{"head_dim": 128, "d_mlp": 1280, "vocab_size": 8192, "norm": "layernorm", "norm_place": "pre", "tie_embeddings": true, "parallel_block": false, "init": "normal", "init_std_up": 0.0504, "init_std_down": 0.00319, "optimizer": "adamw", "beta2": 0.95, "lr_head": 0.00719, "decay_shape": "linear", "seq_len": 256}
Each number is 500 + 40 x the weight over its row's rms, rounded and kept within 0 to 999. Layers, rows and columns count from 0. Numbers have three digits each. The size before them is the row's rms in percent of the matrix's.

# layer 4 attention query, 256x256, rms 0.0665, rows 0-213, columns 128-191
114:505482476455496500517506540485442437545447506554440497493551474477542451478509508566487506551499492466496608432500434457538505446455406548461488505561497484480505467533488472509510525529512510
105:462497533443526550456563518527469501493490482433478468498442564485474564527481488449510428509429529509505469487509519508558473468494492498479517491432523437489488490537513570491489476424564572
106:518496582439540583483506461517532491495574516560536465597478447486456499498415517470512516540456489462527557528456559523484455573519463506471404482527553491466489515493520492494444499511551433
123:517490483465485464447427495488492504457458473502516461546545481458491501444531556558449489515540472499490526492528482530420532506449460514451425529602479526468582528488485535463470521547456507
114:564526495611472532494476562486418503493517498515475548573552501511483464409512576521446518528546543557495552472508486426513528469458493543486466500622481539569543496464492492463454573485447542
098:454460542479511523468543528468501511519508497399502528545545513505465514488522507438513532404559537472505472526505503434505472486398558515560509507434520467480444482512456519493513535475546492
101:461425518543519505470485466531463479500525481504537556497439490476516564512516487485507523465463478450533466516579451505489535543494526391544580587391439505437456520533538499475483475532527463
105:448476460532479412441474544508542451510508462498532538478500463501501544507470514444503487412446573449447493521539486497516504491483509499570489399479527553487511484568548503478487580488483393
095:550492571517599445515497572570499474508502491500488508491499506505517482473564554545511509542465501461547522484517476479498554521562476481498505391466475460521505481426511426466460491541532499
106:491481483553454434518544576460466535443475534461483556475554526516464500462467541487424446454516503493513487481468509523445572441484469510500537565519469524468524500553443514525496522491459481
102:554497451561489458514409511535494487528534500500539495483578576516497546411550514560488541473462425503544418438462536527466501474556519506511521595497494516457523510450563458482494487502503536
104:490489438525445527480506505494494442497461535490566584537483530500529445478488506499414466581456453496563494503459493610525441394468442516429410551484500500475506453497538491529455534554499550
103:471527552538426520459528473556504464525511542456554543481415467519534530520504492520559510515579514463559439483495493424555487549533479471570540474400469482461402502563468447525506511510481434
100:486526513496609497448503517490527520476521545468470492481522519493513531470523458489479571526451530543468503546445486494499516422484500541481487533486458474517403529490473534436495449417548513
110:486491563489535471479511504545538519472481527536470512489423482519556474515524530506559494453577493476615489471546436450516510577469490435500451428469520439531427489536473449519469503503601429
104:464531566499535428435488427523482538507495488513516456465527524518470512509562427477458506440403546491515537600561463471469569481539482460516512481497465466479456483500540488573573504515445474
097:516478534514505472558499453577453523467488540472517549539473476510507504498519525537579442507426441482482497503590479467456487539534562465520546472401537447497510420534579504439475533463513457
097:502509518415452530545461500475469531518481495471504455474536508456540439516503555422525501504534507534469526446549461509507517503465470540461485531496515448544507492503510526526514543545533521
099:496505505483524509447476444550443503469446513486543559523527505486480485551533530476553469511475504524456486512507455450486468533509537481509557527429520459484472470502502549446427513481480495
114:457487499507533522509438512540581447514463500499480478441469505508532521529464511516501553511456508521473471388540501573483528479465438468516510442569461534479541564511500490497576492525486465
096:510476454464511580523534515525484447497426498501546501517491511491578442582465543531443512551443496507531507509528551538516568506512523488490492519483464474438499477439488560454465495540531507
117:522536503475457427520465455573432498494501467512501509520578468517495535489493563508569565488468495492459540478549448503444404524506525421518514439543469510512491460524498459445487559527514445
110:446471454453463458509510509490569446541486469538509535413465435489533506507414454494478497447521542486416520499458483536468499486421460462471520447494543556455496548511474574482550542547529433
105:467479482533489489548542563494471501493494426447456482466517494481410587511550484473450492470437509496500406523487487459435477406489560441556585529458470518540529477584565504510479472488514527
108:469515573494516558447554492547495535433546553521475471500476539492483426479509500550486453537529488503581583542539491511465581495470478553527481485464497415508442464552500489497541408526507545
111:536510537528549553483576546457583473514560497491492491549477541503459514513508424437489538389506535455542503534489523474554489438513478567521490467439520490484421484522534464522502519508503530
105:569523493561553512508512482557447491483526475466513528564540517553530535514536550505542515475435479539436527515534431429495480498558463440485607475508492475534498464468549477537489464460431478
101:459454529490495466469502467484506479465534491473538496515530425548463501514523468495515465427606468524491502562509460473519506533527481536434523500484500517489523451473455541496451522549398526
101:477385463509501438502490511490518487543554492463533511489486507533416473585539495510442530469473512537391479455411519555520465503552445460515554585458480517423525521457415514493468517501475525
098:537475505504433574417514532466514478484546506464551506483441506508468528495496439478507442550492485516528487477441493489468451500536504552460571444430483461492501492493507544529508472467480467
109:496541468527546539536552529455545497501465513533459509511448521538482537459498488449478516500471542490472531488523529537524473472531496541490587489512508444561440530497478454535521398499510574
123:545564418566507462513421481507429459494508514463502487580560534527541449430473501495491501507470444484536521460574512473448481453490474474460477566560536566545564497449526499466464515547518554
119:506493547522480536480437554537502471549407567510421495468462509523468432462488507490514504592484490437497506510470492450479474469516487477540502438544468488458478505555436464520483527465533498
103:475498498483512518524545515458516499530448471490556495491474415475528528543508502532542527435498520468503564519509532570573532475567559471510462503470575484518449548533521422518537528563512474
120:413572527471475475523515459455422547489563492544434477359506473482505477485515554510488468570553430472477549471584532516432552448518470565444540484513482447598545532455552476533577412499540528
102:486504479534562490520530526467420513493482542453533566505452515493439519599496515474482518579521486532520510524449491395492497521489471525469513458419505485522506449617524531493520527513600482
136:466527399512458527537444523456490465507538531492483502449519516489393525487482525515409512533522526527477498460426574563454547486470511532482472620558542516451490512446471523497511490511470521
103:499473573455517570422521480541500498498483463507528475520445498485433491580518485506541567521560530507488514499549464541450446534463581534498470475400525497495424480495468522515524483498530512
114:529530521485562564493495489611470516488457477508498545449455507505519421535524522488558502496478463487510550531579463414488572547513553479550564444472460451516455439525519452456487506474530486
101:561472478541431515577447439524495522527524515543490483546512545520485473466503573515437436535500464564505509503484544538499564574442527521518451577599441512449598464419455519498425474535523491
119:497540552444513452510484526557540532509458463516438567487457584443513549454534574485523524462473507548491446486457482553458440509559549477512527555443463472479451539588544460458529525526565488
112:485583558474573472568445539517591478502465535535450527504484498435470506484467495513497472505482538579392549530518529522452478532504459449488545480503506474549410511455546499456469467526496487
111:558571598505489547528463461500543492483414519509429521487451570478494487478466554535463467521500469503574597430480486516515509527515430468490460471605503443497491554432497495453496500493530493
105:508495464492494507513475512474422408537537489536557486532522443507545466407507475544493532507529509515507564529489494497455550468466481447462504567569452486460552472465497476455465487528454456
087:461545490528561477565572525509400512419490536527533580522422522464516490483471534448492484571498543461415435549516472513532534521595481438538499452484530498452507443512583557521501535465466469
104:491534424427478419473466551439512513508451448447500494414507471493545457449496521547458507533514524470447493476558490462569436484479522506554530451504584516496464507529508521483529566545430423
094:474512532469513576450551472524490540424501448540451531475455509524506481536429532474512426482511479529514549497536432432567547495475521493481439445519558489521555541416537453447531502520505528
097:517509534632473439542502509541434490574506547532541508499452516569488464475458562544465463568440453538501575458509488485557551478513483471562487547525520504503465520444478460551581491450550476
100:488529480520472462529460531496528492470526526497473525433487485509454485435521477543416542582555486498494544470470513534509521447491436506504451497635520513534510504479479500471462550522449483
108:494450465513533486512527523525494521514503497517430445580520519490516530507519522483478488507498486536519475523491496562545562450496461513493468503561440556547575482512535501484451469506518557
101:437546428546522442515562519434466566522594516404460491556485536558457482537468571512490496469496533565508582440553482525491438509513420466484489474499521523543524490476417491565482512479463520
102:470497505470478423441537462489412535456519472535550536488506446528463480447457555513495525439478496498447561531461500543419497492486489432419456436478549494582481506534543456476517537502471508
103:515478505553493542461491461474527525531483520463491453486529480543521474516471523414454492570507485462516465527544492482473515488418443588509519555455485491527494451453499528544513424476451524
094:493518495436444562430398485509409457482487457531467468535477529491515492561556490458535460550435503435497496509544495543519521556427508469542557522438512462469537529495496526456560532463504526
091:467533486480479518504508467458549526461488457488508566519535497432528559514516509501473471455557489530522462468507492554486472468462513482461511561417489551454513501490540548483455473515487518
097:527493555478542517476537540514487481503452413471531531575513534478513476516552521480543503550448492501487494551509437468504484573510491462498558417493490532469505414534503507548535544486488427
100:493519567469572499455466514523450513503548503489507560445514519457533504547547515491480464501426476529423533465458532514533497478506473569454513532543528476535517428510464508511489501460492548
108:513455508493490462451513516525503505569530515452504412506502464546426501531425472521461437516528495416519512564493525505529485510474504504508462530457491458502449493497438483485421492584434515
115:478520546460497536456514474492534544532441528502514505518480482470495522559536471500548533516534523484471507566497452558492463515483513517515500444378494453440462531499476444454523500529514385
105:419497487504496426486525568545473492521497492509532528485490463528493487425506531482475484503499563476482470448418463439538524443555464503525514461556480503419555406518472524555374537554466534
093:480501531505500484497520558431566547485495537534441453412495503507461499433483466552415509408502485499562481462503542497498488445486549536446468541474455473495494535575490514472549516470516507
101:501476436488530533565493475511571471429554432509493420484518519452524411491508529493467462455475481588582531492505552547529491489463438508449500565582480516518529517561536561452578454526597563
107:567508496492523536463484497499493530476499497461517471486520558499469493466544503540548512544427482542493455493507527406518449547515524497516518522529466461496506481544528488513519557451554506
099:412536489452493486461560502501524509453441451515458502489516520469447468456506517479516479487472513496448471478488459545575506420543423416563510403476480565528486535588556488590481546511465556
103:473513509499460526510533490533534461466471480519404532448499457469413515508540520462488487486482526480548503468542525489500479477497580517531538575424461484534494515524559459470459428464594571
105:417524504494496475480569469500498502464530475537479511468482491477449519542458471495540438429485525489472496471599509496489476552507588479511513517424502447497508488527501420456483463438481466
111:427486556491534478465515493490419523429521521518508541483525453505488493558483532491493459511477479492463499520434511470520491545593518457448483496506519539465476500494451504543490519492448431
106:569441489543553490504460480496464536522541546478522552507453495522434481491504438457516531549541542482499509497497508466464497490532555507638494411522528515483544441513508516542446567457500569
112:457523486513522461475543459482490557501535425471513489457502494474501591511550492513604584505528520501496486431598485481494473532531579483532563513440469475485454484552534479533567496459505406
106:566541544452579516542517533468539442499526512508465531548470531464584452385513538492521454509472533604535451517545524517492480441439450532474550494552482564486545518468524487448555479547543554
120:526470527483537499445451491512548483518473466568451447545461448453473530506539417510515492539498488503457507542508518560518565523493534488487489455566475501492559437541471499451446476487393499
094:441472489491516492499528563431504524450431449515412502467456464521408502466544493459503503504551533530516534506552481519525539527461512550501414412502513502510511546551533503530503533502498499
116:488488502508563458431591491496544538462527473534496441503473548459449588550521489458506485451501502567494452472482513493495470494574508487472606491408505480514504501563524567544513464455497486
109:400460552506438468561553466464473602488549512574442506444526481515469517606524532528512469501459460485522457532427571483508526534480483517532499483454553466504496473509515502553535487444505402
121:611432588487500544505521558521510557537541493542551442525421511502459491509502497490457511531535473530503479485494484535515425469546585500453540459533495526536524449481462465496464477456556538
109:453520523528529445485592538574475562458469526524440484482465537456544481497462556520560486439531499530617577491564455548467576546507545516515456453519491471508520476514518429503558469488585487
112:485554540492474567517454558500477420487473482511512493521523472487595495509465478585477473527545475518449532388460563506467509494516477548388465492573539490526487463429482520462546483531468504
108:414475487419482514584494504467496476442535445501513558433514506510493540494488493496467500483483517588462485441479542481477490491549477487498516509432537472476525561575511583516517513541498567
105:502508519537471482455432511501446482545534498451511465539577469464529421495569531571517481509537463502445527496487503476479517569413481479451558497548487511498520451462507481512493473544433482
097:484486574499534484463516556438517452502522512509452496512469514476555524488533533509501481493523505548469503494503506452410506523509541484486586516443546462492444523465503492501517508477455574
092:543499485450532469579555513489425467488513523486560511501512515524502497550530512468498488488439531515431526565531507459511520562567521492435526482498518531504475487506497500494497529478464484
112:497499563523553522477546483540608528513564520523500498450413484460459485514466511555473476431540563487559494546484559540539503507520512545509476450489500455525478510535463415561544448478537490
099:524441588478525563537490479513545492527474593543499455485457480495547456511464448454456458484480521448530483537487540571490550409507496578496418513498467526464508540491459515519531456539542549
105:461550530547556492503528527499548424495530457494515519465474502468525547490506447520490507457530508477484495496519506533505519498547537490476455554473511493489518572437628557446546447466502537
106:522540582468537507481486394519503475514513482540456402503467470490477444501524513515558476445448476495469531502534492476524490532504499482479527514492474452471524489483508512487502444478505528
103:441458512504520459572531493500518554483553520518490416561485514488468487552475527494425489469465517496505572550558520525473575531527494477519454580560509569499521557523575512482513525459543494
098:459510493474465530538477474433549516475535521545525480517522448505521520560463500494509394503524464518445485532488520482481604579467520521502570540532473503497560520501573559544518421530489551
102:505535516486503436457489490528497491499583476504528534495463503474480517505509508503567465470411591517474398528496491408470469496504448474552647480386527465551475447610570520603518548478521552
102:529493487479525527451497449501458527469560484525449442509440487485542440466553516571524535525503437455584537528534508419519573529482502535523485519562507453525526487498538439520510450526487555
101:490577482524496464462513528495512451467543546494519484495527492569497452481442485502461525447562514398521536499460540431507519510453447521479488503555530540477547497483541512462436420505510515
118:450533470493521543474518564481472495474537493540424502464533484475435500539572442496469494553470460475519508540501530390501520491474546516547538492509456438499495465500517438532477481450474560
104:435511534499488505536590477532539498480503513519469552446496474531491597512428441494521481405508560457508535522534458512512541456539480505516550516456526484489379523527483486524542480522492525
104:543549509509515479454512512477554527439519518495473542480572447508480497472561514531525484581441504446444483524548563422516501517493516544454456510459492442508542510556545488429521543403476407
112:466496562473515514509566493480579489500532522528513504448450533452468528566424459446502498475497529506557541519476504482532495541518481486577525450376497475521416493512499514465498477494559493
123:583533490572478532507442500511486502535534537527519550480588523504525491451534530580488600466539481512502528451416501435524521486548467519462461470594501523461526454483494508487488482498431466
107:444557490526570444437488475513539461518566563505454517463452520523331511480535493560485547563548566482421509499522485518542481432543504489586460524537459517508425524542492486514481514552501491
104:436553546433480581461537502570525487427531449545459517479424474486497496439434447451518489492545495482543485495554494510520460521444560545477443400521499508563492512523457442553480494505553498
104:538448470519552569505570462444526499518538440442455494462531531535588528481470554495451498453427506556517502494535545454515487477429481573503574552529501560549538553533581524477480459474554592
107:526512477543496495509524461517527460513548573524469488587473500491518477460450465473495454506538534526531484528525495458443543523478439507511465517556519543494542527507466500473472475482457568
101:530516454467530444564459554428456477523555538464506521499588482543422494526527516518438508528483523505399499486410538462486469520528531519469554499527550487524476495462520551559483466515393472
106:497475499496540555510513531545481476553490534500454477523458554538471466484534485486491430510524526431634464512492457454576513432521483523568498496504439511511493488456517453498482549496543521
118:483466453527455436527438516433484541492516523472505499587539502558464462485442474551443489461519492536492510481482529488504517512453443495490463562595531576490562532499518481484468513498542525
123:433534550446556499492590525560543548498531466490514467527408511431406543573493472447547536475515567538531505506492493479523434524559569475520554444379491478538449478585512465547500543508530511
107:535497511476469605545480435549524494512539458534487513495493532522522483504542493552525548525498467443535522496580454526584483522521485550517488533571536511483560571391493469488493466559488503
113:418498536456554475542555469523535529484528470507498490461413458479507547553420481489509414488437506499468487509520535557507549543543557485525523466427553490519468489502546499503491480519545505
110:522490509487506488580457434459570591530456563498489497508526520525606464498450500478446467502579408501431517455520564530519513494490521573487489590549524520531563585436512495460472497496524510
115:476433515477576504488542482521533496513475486526469413527461514466472539525492515465502426400468494527553482513501485457489560507535521437467522446470424512514450449551479516538475436455493525
107:515454545463475531517524461514524480502476462505547503436396509530466485483377513540477491424579502519544566467463501555488502520499502440561495439468525518514495548525440496484542502488528471
098:531469516516526490484443455551467571508460513552503432490520519489520484506545539483532447516510419462562494453538556498498544473418441487476449487541483492523505469523460502478454407520495487
092:462512550463522459499523571474469503455507498525523535522531567499452558539561484524542479450452502521438405473455525500427550518527554504498521486473498466520460534536569459502554562469585529
114:563486512484530493422502524512481469512473552525517585463507503487517552496552495479490497487529472482434519499467451459519462448496521478489542404520460504487397571511459557457527522517517508
112:586534520489504469518420515509488475483466525512462460541522447499619493494513510470491511580475463449523426553527547514459521472540511482422433520588447504541494520506531513451527480475514532
107:566455518546527529493432506547424545469517513498472417553467506455443517535527539504495506585494460459525469457533473501489509477571549473461496496571463482477544455440544476518443530553490556
113:403489535486514488453538460431540513491485476493542476456519498451401561606501454449489496510530508511479468548484487570512492498438525523457559532394482483515474528477518531542492461517469450
092:507489437490479433410500518503511551516543511468509382533571459478475546458519427541484478499442421493557502531495502584518481482478464531459478508551500542501518535496491490525449467500484541
109:494521488522519440483470608456500492477458541476447569489508556475478568494499530463468452491461489564496440477444502534474470459535491440529523530485516513466506566616491538432495534433488492
112:426497513513488444546526498487515530449569472520547485465516481524450537498521492482528468535485504539466526531513509479496522478515466471438530507505486486500564505547502450521507452481373519
118:457498474482564472460566545484531578500544449496487491442528524487463527544556504472485508484467497481516422527512482515468461489513511500449551532381456479476429496589457525564474472479528505
113:466511479500499476475509433503445537453513540514499484529509439542462437439505519497571542543517521489501581482529426466423508494431471467578515478540506468481513532509481525466530582515470450
111:477468509525430548559485497494539516495528513538463436487469511508518493439478528477499520573488444440533566455489509572524560452519405504489522526548504526523515504446431480496522435512494549
115:547489549497455465502441531546497472529448500458535512488501577507490454462473557493517460445477454456496506485469442537492494480467486442519503526506393481451511498452469453435492543480483449
107:578483525544586558526459579461526468499444490479495533460490524461494471524488492511466379525478488531463439527490513469465584442483495544391462458580466543530569509490548520483533441503485556
111:578510493534553450503424552584446469566497507523489492524522544558493572556526473458534509523436469476403495454541518501462553459621505469509510508497435475503488492597542485504517463489507557
113:524535575491554502506478477512501494532527538528521471561480534480486496486480519542459518480392501509482602556468503453503588541554453463448481539557458467483548513414495510467514439516480512
095:511512534441491499477481513538632484516490501551489489530404494469537483443479433457505563526530525486593543495533505478531490479458407553482396466452511478490519521533447470484518449579561529
100:547460478555561543463541488523489531499548515553475434518531469542464510525545470486536596516527456512605477491520489463525475483557573513522540450481543486511459474502539523523584561489486482
110:450489519479495477505534512431583554485486437511472463455494507486413466513461454501427527487558462479502512432476529579463517435421538522475475505509570507519520579545500528524509498522520500
107:517465511542483488439408487555465517470470520603419517474542516477485479499489566497526496543459465475522495499503506526475509552529465476472465585458473438476497495537500512412536463496521511
089:514532562505479510488467494476555488475508515578446523470535517560556524438496515531513464509541493538481417517506532508521487554441509539474444571507512507504469546491491476545488473517484449
087:429538509493475465523490449530447515489529559452564482453535474463530439490488468457520539459501528509483586508473457475526504489557542472510508505517438462477519485509519469496523494487513595
096:487553440503477508539447490507498534505495465548448472538506501486518449350515530537480524471517465471501514551437516561521393487476458513461518498524551562517503550556545484505476438502565485
091:537499533481440568465498510406519494488469489496453467564554545488461481502484467561451480504511497496460504529450526464512520522405491533450485531534500518510532465480456610507447522550495509
107:496510563495456501470541567477508538488519492537461530415504509483511481532523509494495523525558516540482525557466547494548508566516426524493501448458503483529488527525370463518419521547402440
089:499482537503518476463494539489515478488519412486480481570525553479476530511587496485505550452477517521532502501506503457540472484443519509513422514462468500576480402525476576549507526478453455
080:494439502481545589488416443509493524465547511524572538475517515540473519510563433524569518494485521457501500405576464469453541493478509537448520515542534399438498437453519452517541497481465516
094:535461497481573488486558461490540580503540452509570423547483500507507472584523475411482486452493508544535515509485519468515569455498488499500444460488509485471453476492501546494528602494449467
086:514477546466527489536439453516528503545435569480510466471479469556538498526557478503494515508442528408490503540522516459513534539485563502500573486451531483439516544502530463439589501456502456
091:513454523532541498482546520459463471505541496530425577467575501537533471523564456385479481499466483480494527493538519495542527546509465506501500497390510536493506493480489538568398464490525434
085:481489485599513519491477504474516548453511520537528516511493595583557478530453519554449491465510464501449503423498487512532531516530408495444465494508492507498497552489485516576521426486484523
087:515453489575463557481499464448506553497501467523496571517478496474521486529467558491497521461508481567468490453469570543509532481518487576437440521560447504469464526436486528538466452543536559
078:575438545533533466445550565561520492528493479542515524512463532392548489513517518531596447482465529482581510466471439519512480460510453470505568466482467480567500438489471503483519517446499476
087:539454504515539470559469479527436497473500504482550495483574481489490569485577482508488443508474532550557428405481498522465518491474541448461514503517545563445501506464447476521538505519524482
088:486510484477534568563470503516492493539453557533458478509470509515459490487501522538499503522493551491465434580466459522524443511554510466525530476491560477572550510486569430426528542481545489
098:582499488458556513549497507515465455508545512546525461536513494446384445471506500533528517541463496507463509503419474464479511552442493411499564507518575523515534557487490500464494481533500485
088:463512550463529523506602541542462485483450552487473487473422476578532539551469563408618497469543549523507545562560487516549512483508457508553573466499501455540422503456570489501485507449462417
092:467568505508493573511526511442455505568479549494564508483509509546471459543480517481496470506585532528527559587516539491540471503512485522508456577519453486511478493458497485589423511452444496
103:554465555443574496429528471543490485475445522540510483429451485501438499525548461448587512449512443507521550530530450432507569486457543523609560437455475463542401455514517433484481514488467496
089:478494517479490541522516542501486467504510502455518458475503477503470467493539554471499557528514532513482537449523490567514517447596513557472465539489501436494518555465476492491426528443550502
094:497499557537477504504523471414509485470472530521468524494472511532547434542446521473499541471567527503523578578582537512568533500489457553511507544454508482453547544496424534491486506498452431
088:430523498477535503463569408522480530506492476549512441519449518525502504539491517410481484486538474432488575514561486575469480503519492547541542442517475499586478494518577538514567504504503456
103:471528563427522536473516521447467563485445495505421451435520509438550440448491489493544512504482562532510551575466514537503562490476506540544446494450536448489511581479500546518434544518536409
088:499514433464569513563482476528493531541525545546497442555533472517409481476434515523521502542495490524510469498475504596552465480538541505483437533529492541494490542502514444483552437484536491
093:470477433474429444508462511437535450553515501443466481533460488575480503475377515574405465453542479489440476492498520547450520456452499539504526529539477520539522514481554488558559469526558513
090:492528462546511478497497448531556532477558453516486477474512497469497551479537463565525488529524423483548394388424516504464504479508568406422483512509532511470477501492576508553545500470542540
092:540489555500545548490519518535470466456455510552520461496414533518485467512566503497590496514462473484519555561505452397467522532428439488500532482476509445488457497507453471482568522450501484
087:545476475416548559526538510482496556408536472565510530557507539464502515484482514545488502485502471511513430501464510403456508541458522434482607462506605517426466454585494535470561523570480490
088:525440541504543530576424468519469429388507462433505589474463483489554457487522536503599470545473509464589529495534451454478527493461474491529591480431530464490574486547447474492474601518515479
090:445501456469490458492531549509480517532533569463539547498494519556461541522468528471483454507437483480469446494491469513487509495514501495537512507466527540561509477493516535535594512460520549
093:527549489549465506567431439534517490474449475415508535541492499431523479444498511555505531569444495458456433433412507508465458527540547429464486526591503499433535491475531518498543494505537478
085:536516463524445516469534487467423532493492486471519564422542470574536465503534473414520504515472510538468502498509463495599513550484487484449504468467420510516506545576538509470479512462441461
092:469512442533494478525522609508501523506578462516472536516478516504490489471519553576476519518540490493417525461536491485502529513579535428532497541515501540439549443524498462523464470512531463
086:560462497539488520511472475532599473510465444504454456551535535476445472402565466515524483454429474427546553467518507426516490520482472476545435496545483507528494490548537455501495550441482531
096:479519593511463539492456471501524515519512455450550466397494532457486454511561498502475494607490524515529455477501477479502510537458499575528449566420491483489513570526422554511465554457483489
094:543525502502563486474559416517459507619510584477556443490531458503490505519532472432479459439472431567593541511503526455483478452491523551566567523518446463492503489437531472508499526516417515
090:519451490443510536459445518448454572500503524493499512463517556437555466529484512492569511510532552545553469529573512396573496551458466556451461521462502436531533496496406485569438490530443475
097:469528467500530593476441480519570539508506492428462426498464507450516540478496461487470476492511520492527506486498489529508488484544408487492540526536446481505515483498524453497513415415495551
101:516483555473538458469544570536494453473451475566523568514452537506460550559566505453581441488542546512452477579514431463472499550515519407574582476433503449572409461527476502442511541405427383
111:476455528495488565502462491478447473499461526486543584455515448491571468551525544476460541528539561499644561497527516477527498460502464663486511496531413417497512466443435521483390481560532510
096:532469491545535506527462419509531471448536549477527511519448491488495467459492502545474513548562479478491531423487420536484488459483502521516472555553472487410517467426514476490524498464540564
103:571483508445483487525467480541525448524484387496448498548523507525517449422488503495542489579509520466470506512432479475478531537508518447490532447529527526435499453471421450500494522466597442
090:407523545500451531526487547496564572491515553486534556485401502485552542486529488497536485543562482496464475502507455550508471479533524509491515411511439450460494556478432441529461490522452506
094:502504535546514497487588542459433546443521466547447480502495513493556513495439489482452574474512536493491526462548572476587561512452465532444468489467489467524452513493444551546433527557520473
088:465485551563552553496516509477462479554406457552529428468469443421545498489540486478547576526479547549524506576502447465512537519487521548529525422450523422483491478487500466496417507578467426
099:444520528477482461477500620484438522464509400504424569513496544468611560532486501463532475511509525535426442500493493423517545505473522442459477443429493507451447523529397501506484507524525430
077:462450525546475436477491488476470465458490487473459447451553478493540512483508488538544566517563499499499438528472528413527416528462577460501516420529475500500445477532482523490498557492482479
093:503496578512548465432511504537478477499499512510559543470514440448530492550519527419625497513446517472584551527518456466524540535498524519533553453423576449531467535482422502518474597545430460
081:468510468534437503607497471486505458508542479453479542430502531470541544536406516510399502494546429478517417447524493490519466476544578485436562538494510494513579556525481482457439537483440558
095:462465569541490524518481436475490528446461503554535538457548470460470467553517478521525528501472519501458591454442521457567472473520490549458469554549433468427491483544472494544421495539505486
097:526570407456478488548498458544507405474429456450504547532482453452490516504566541504488439564469512482495535498465471419429512556457579387533514508527504531547443509504534556440517484499505483
096:516400550500453521433534536476513411454465438516521455432555526508529455541544470428497534470503537546482483503468509508523511530528504529478461447495514486496455490453402578613515536495484501
095:493479510461469534452493525500445516503513529490485533492490525559500487538546530493509517487525571534508534523506500495549534478475473561455506507436515509522498492538374506555385492481481446
089:446483583510535448440507516477544522432545519473561522484470544476552488504503475460481504492574503450507500520465551432499505504544497551478442480457491414493429514458465492468514503437517568
093:551471374475436446551523514493500515467513489524461485508551455545509475504491529552401466533499489481439468530499537565463520396462560494494503539557518545490507468500546534516525524535510459
082:491522555480562528425612535442495490483515520543462447498501508474457489483593527415551567417532480456578407525508501492512487519540443479575536432434489519521510500585414510546468574528514502
098:510501558466459507474507484453464445533500471441512550503545483464468521489600531484528475520562550476560477507460526431437492515439467567500514525461493488473489465435454584435430478529497480
093:504555483416528583535438434541512595523567527477517367485479527452442522498511509528539481500522487504598462510502514455531484490465503494467517493511552591507562500498488517473492462599513509
084:571488402434483509533470450507520482501479505452466494516437483494451512487506523561506506450515474433427469523488465544437521455527536477571505498533484537457526461490583515456555509512515484
090:473436476536476496451468504489445504437389440548435515493520523365496468491514533465536469543485523496484520545535473490517520442524508441465618440486464499488562510524516519432473524535550411
102:514514426496466464613525502456486512516570511432538500486502484527422506477433501577433505492485502526455464484488503532490471457462534435401480556544544545486530545501508542498585514521488502
095:456468503576484540512448458522539524520503606523512432510494518539504457495428446526440493470549490513466550449456539484523451510536452547447414538572461477423594552444524428474539500530493581
092:468535473570461450499503474509467471494482589440540510562469491591499532442494485496439520536541456527438430507503485493486496501476511465500542575510457547499478459494582448522613455430465596
091:549433411552550461486526526540506509532514425556498524584515441467480476490525430510459516512488471456477488408501505463459476478521544430444454454527535448479483503526456456508540477521549570
095:519533497524441493502477406509489453551502559506487447517489538518547518461501459568460576505564456457571529506492478523514404517522479558514454509520431493494480504499434532487493524486548599
085:486507461495466559519464467502557491403445424501510502611529552486499536566578468529589489476469473453453442464460463464455483473514552424502548460483527467451456472540491484456495518467479499
093:472538537467547498433509482527486509457498494470459526485519469471480541550586493498598498496496510537578461594527513426546489527511478525503544481425509514525498515458523521517412499527425440
097:565474521496559460513567513542517495530479550472559522470492475536465502488494501541457528467497469531519564499545493470523506496505491474515534449554441423577514452509554509456513443474473510
089:582533492378491511497500518468480464568481538481450459512545488529442518447445452555523463473462511509445482512525491547478455507524543490565483491483561514524470450502589497506505472505508485
092:478539549516522503446500559506508445481451431570471562467463460446541514577484523547531507517520514527469522469535418529499503487498530498501523497462463505443468452532577474545511485512577464
102:480433520512571501460549483509591477464507485526522516542502494520462467482501413484468565504529455480531461421543455437503518482514460561465473496510468515477534505528492494503499447505497558
095:508514520466448497483521539477588569516465449534507389428480425457441508514521515490460436548541503478532517541475542508502431511478497531484480489497484511526495506433508507462435513518496558
108:525553446501525505553431401476545536501529582469513442538551497489435517475510465541486459486489502464458474426491503538481464444493573487433458535557449466460490514521593479474555461458536636
088:520459406485503465513503526517563490500478518479544424526528446532514555412440565503524546482473493505559429506531500501527488529529520528459502449491480522462544478519541489556519445515522544
097:404578421475505502543498505556559512504473455539463478514471460555474523530450549511516522536434477498541444532515490548458450543564530500515491509563448515521517563526494436502510492498554483
085:431489398534434392520496450495563473503512542497449524505459507539447493486469525540474489541455431474471527467526485556442452546498570483510525531538486515488427529460607543505502490430550546
094:507526546520462468476549533483516595495488504451451499414487571450517505498480528454491499480554504603460536484517478467535492553486495507502433504470577535502483540490465564589391503508458446
082:421554485498466473478485563522533468567500529510568441448557482541553525482477463443513527462506445547553459502533609448473461483529557504491444521494557469447508503471497456529499490546518490
092:465499497489487515440519542504486497535513520520551485451530571513467539515465500424490554440503490557487510632500498446565539513423462578547496517544527480544442506442528568517505520517459499
107:521503432506469486535542574554453515473512436512496524536464570511491522510536485481513448547500457510491407510485418469428539561455430410514563540472559565564545539494482500475533477517502518
092:477512579521514483423485480562484476509461441499536558515550451519473504519520539482584528516481529557580599506512440428543483594499488486561515416498512485594450476489462457554429534462468451
100:552478511503490503498449518566517457529501509482474458607440506527483477435546489560490529546442524437541537473476447480481497467479514454470463448558535546483515427457565446459449471503541581
097:444508507564495490521449481517444459548539500508604563540545433486468544484490510460439545542517467500633491438497513514456418520530489545435411579479488536428517518458488484536433545451520476
086:471517459547488465582503466536498550525561528455464560564484466520536516480438553589480443539493535543587469448517451559469530523545505519470520498549521538473510491482478464524558467492493543
094:512478508495457543539407506510529515454533513444494495485452539513482511412520503540516488555546481423549535452486470568450426469538498510553511532534511478432524480471535471400565546478512566
101:508565513463466500543465402530582540522500524476479433465532483478450474463503443483468497511529518501540489544529526528465453564530511532532488511524434516527557517498497450464434483611514606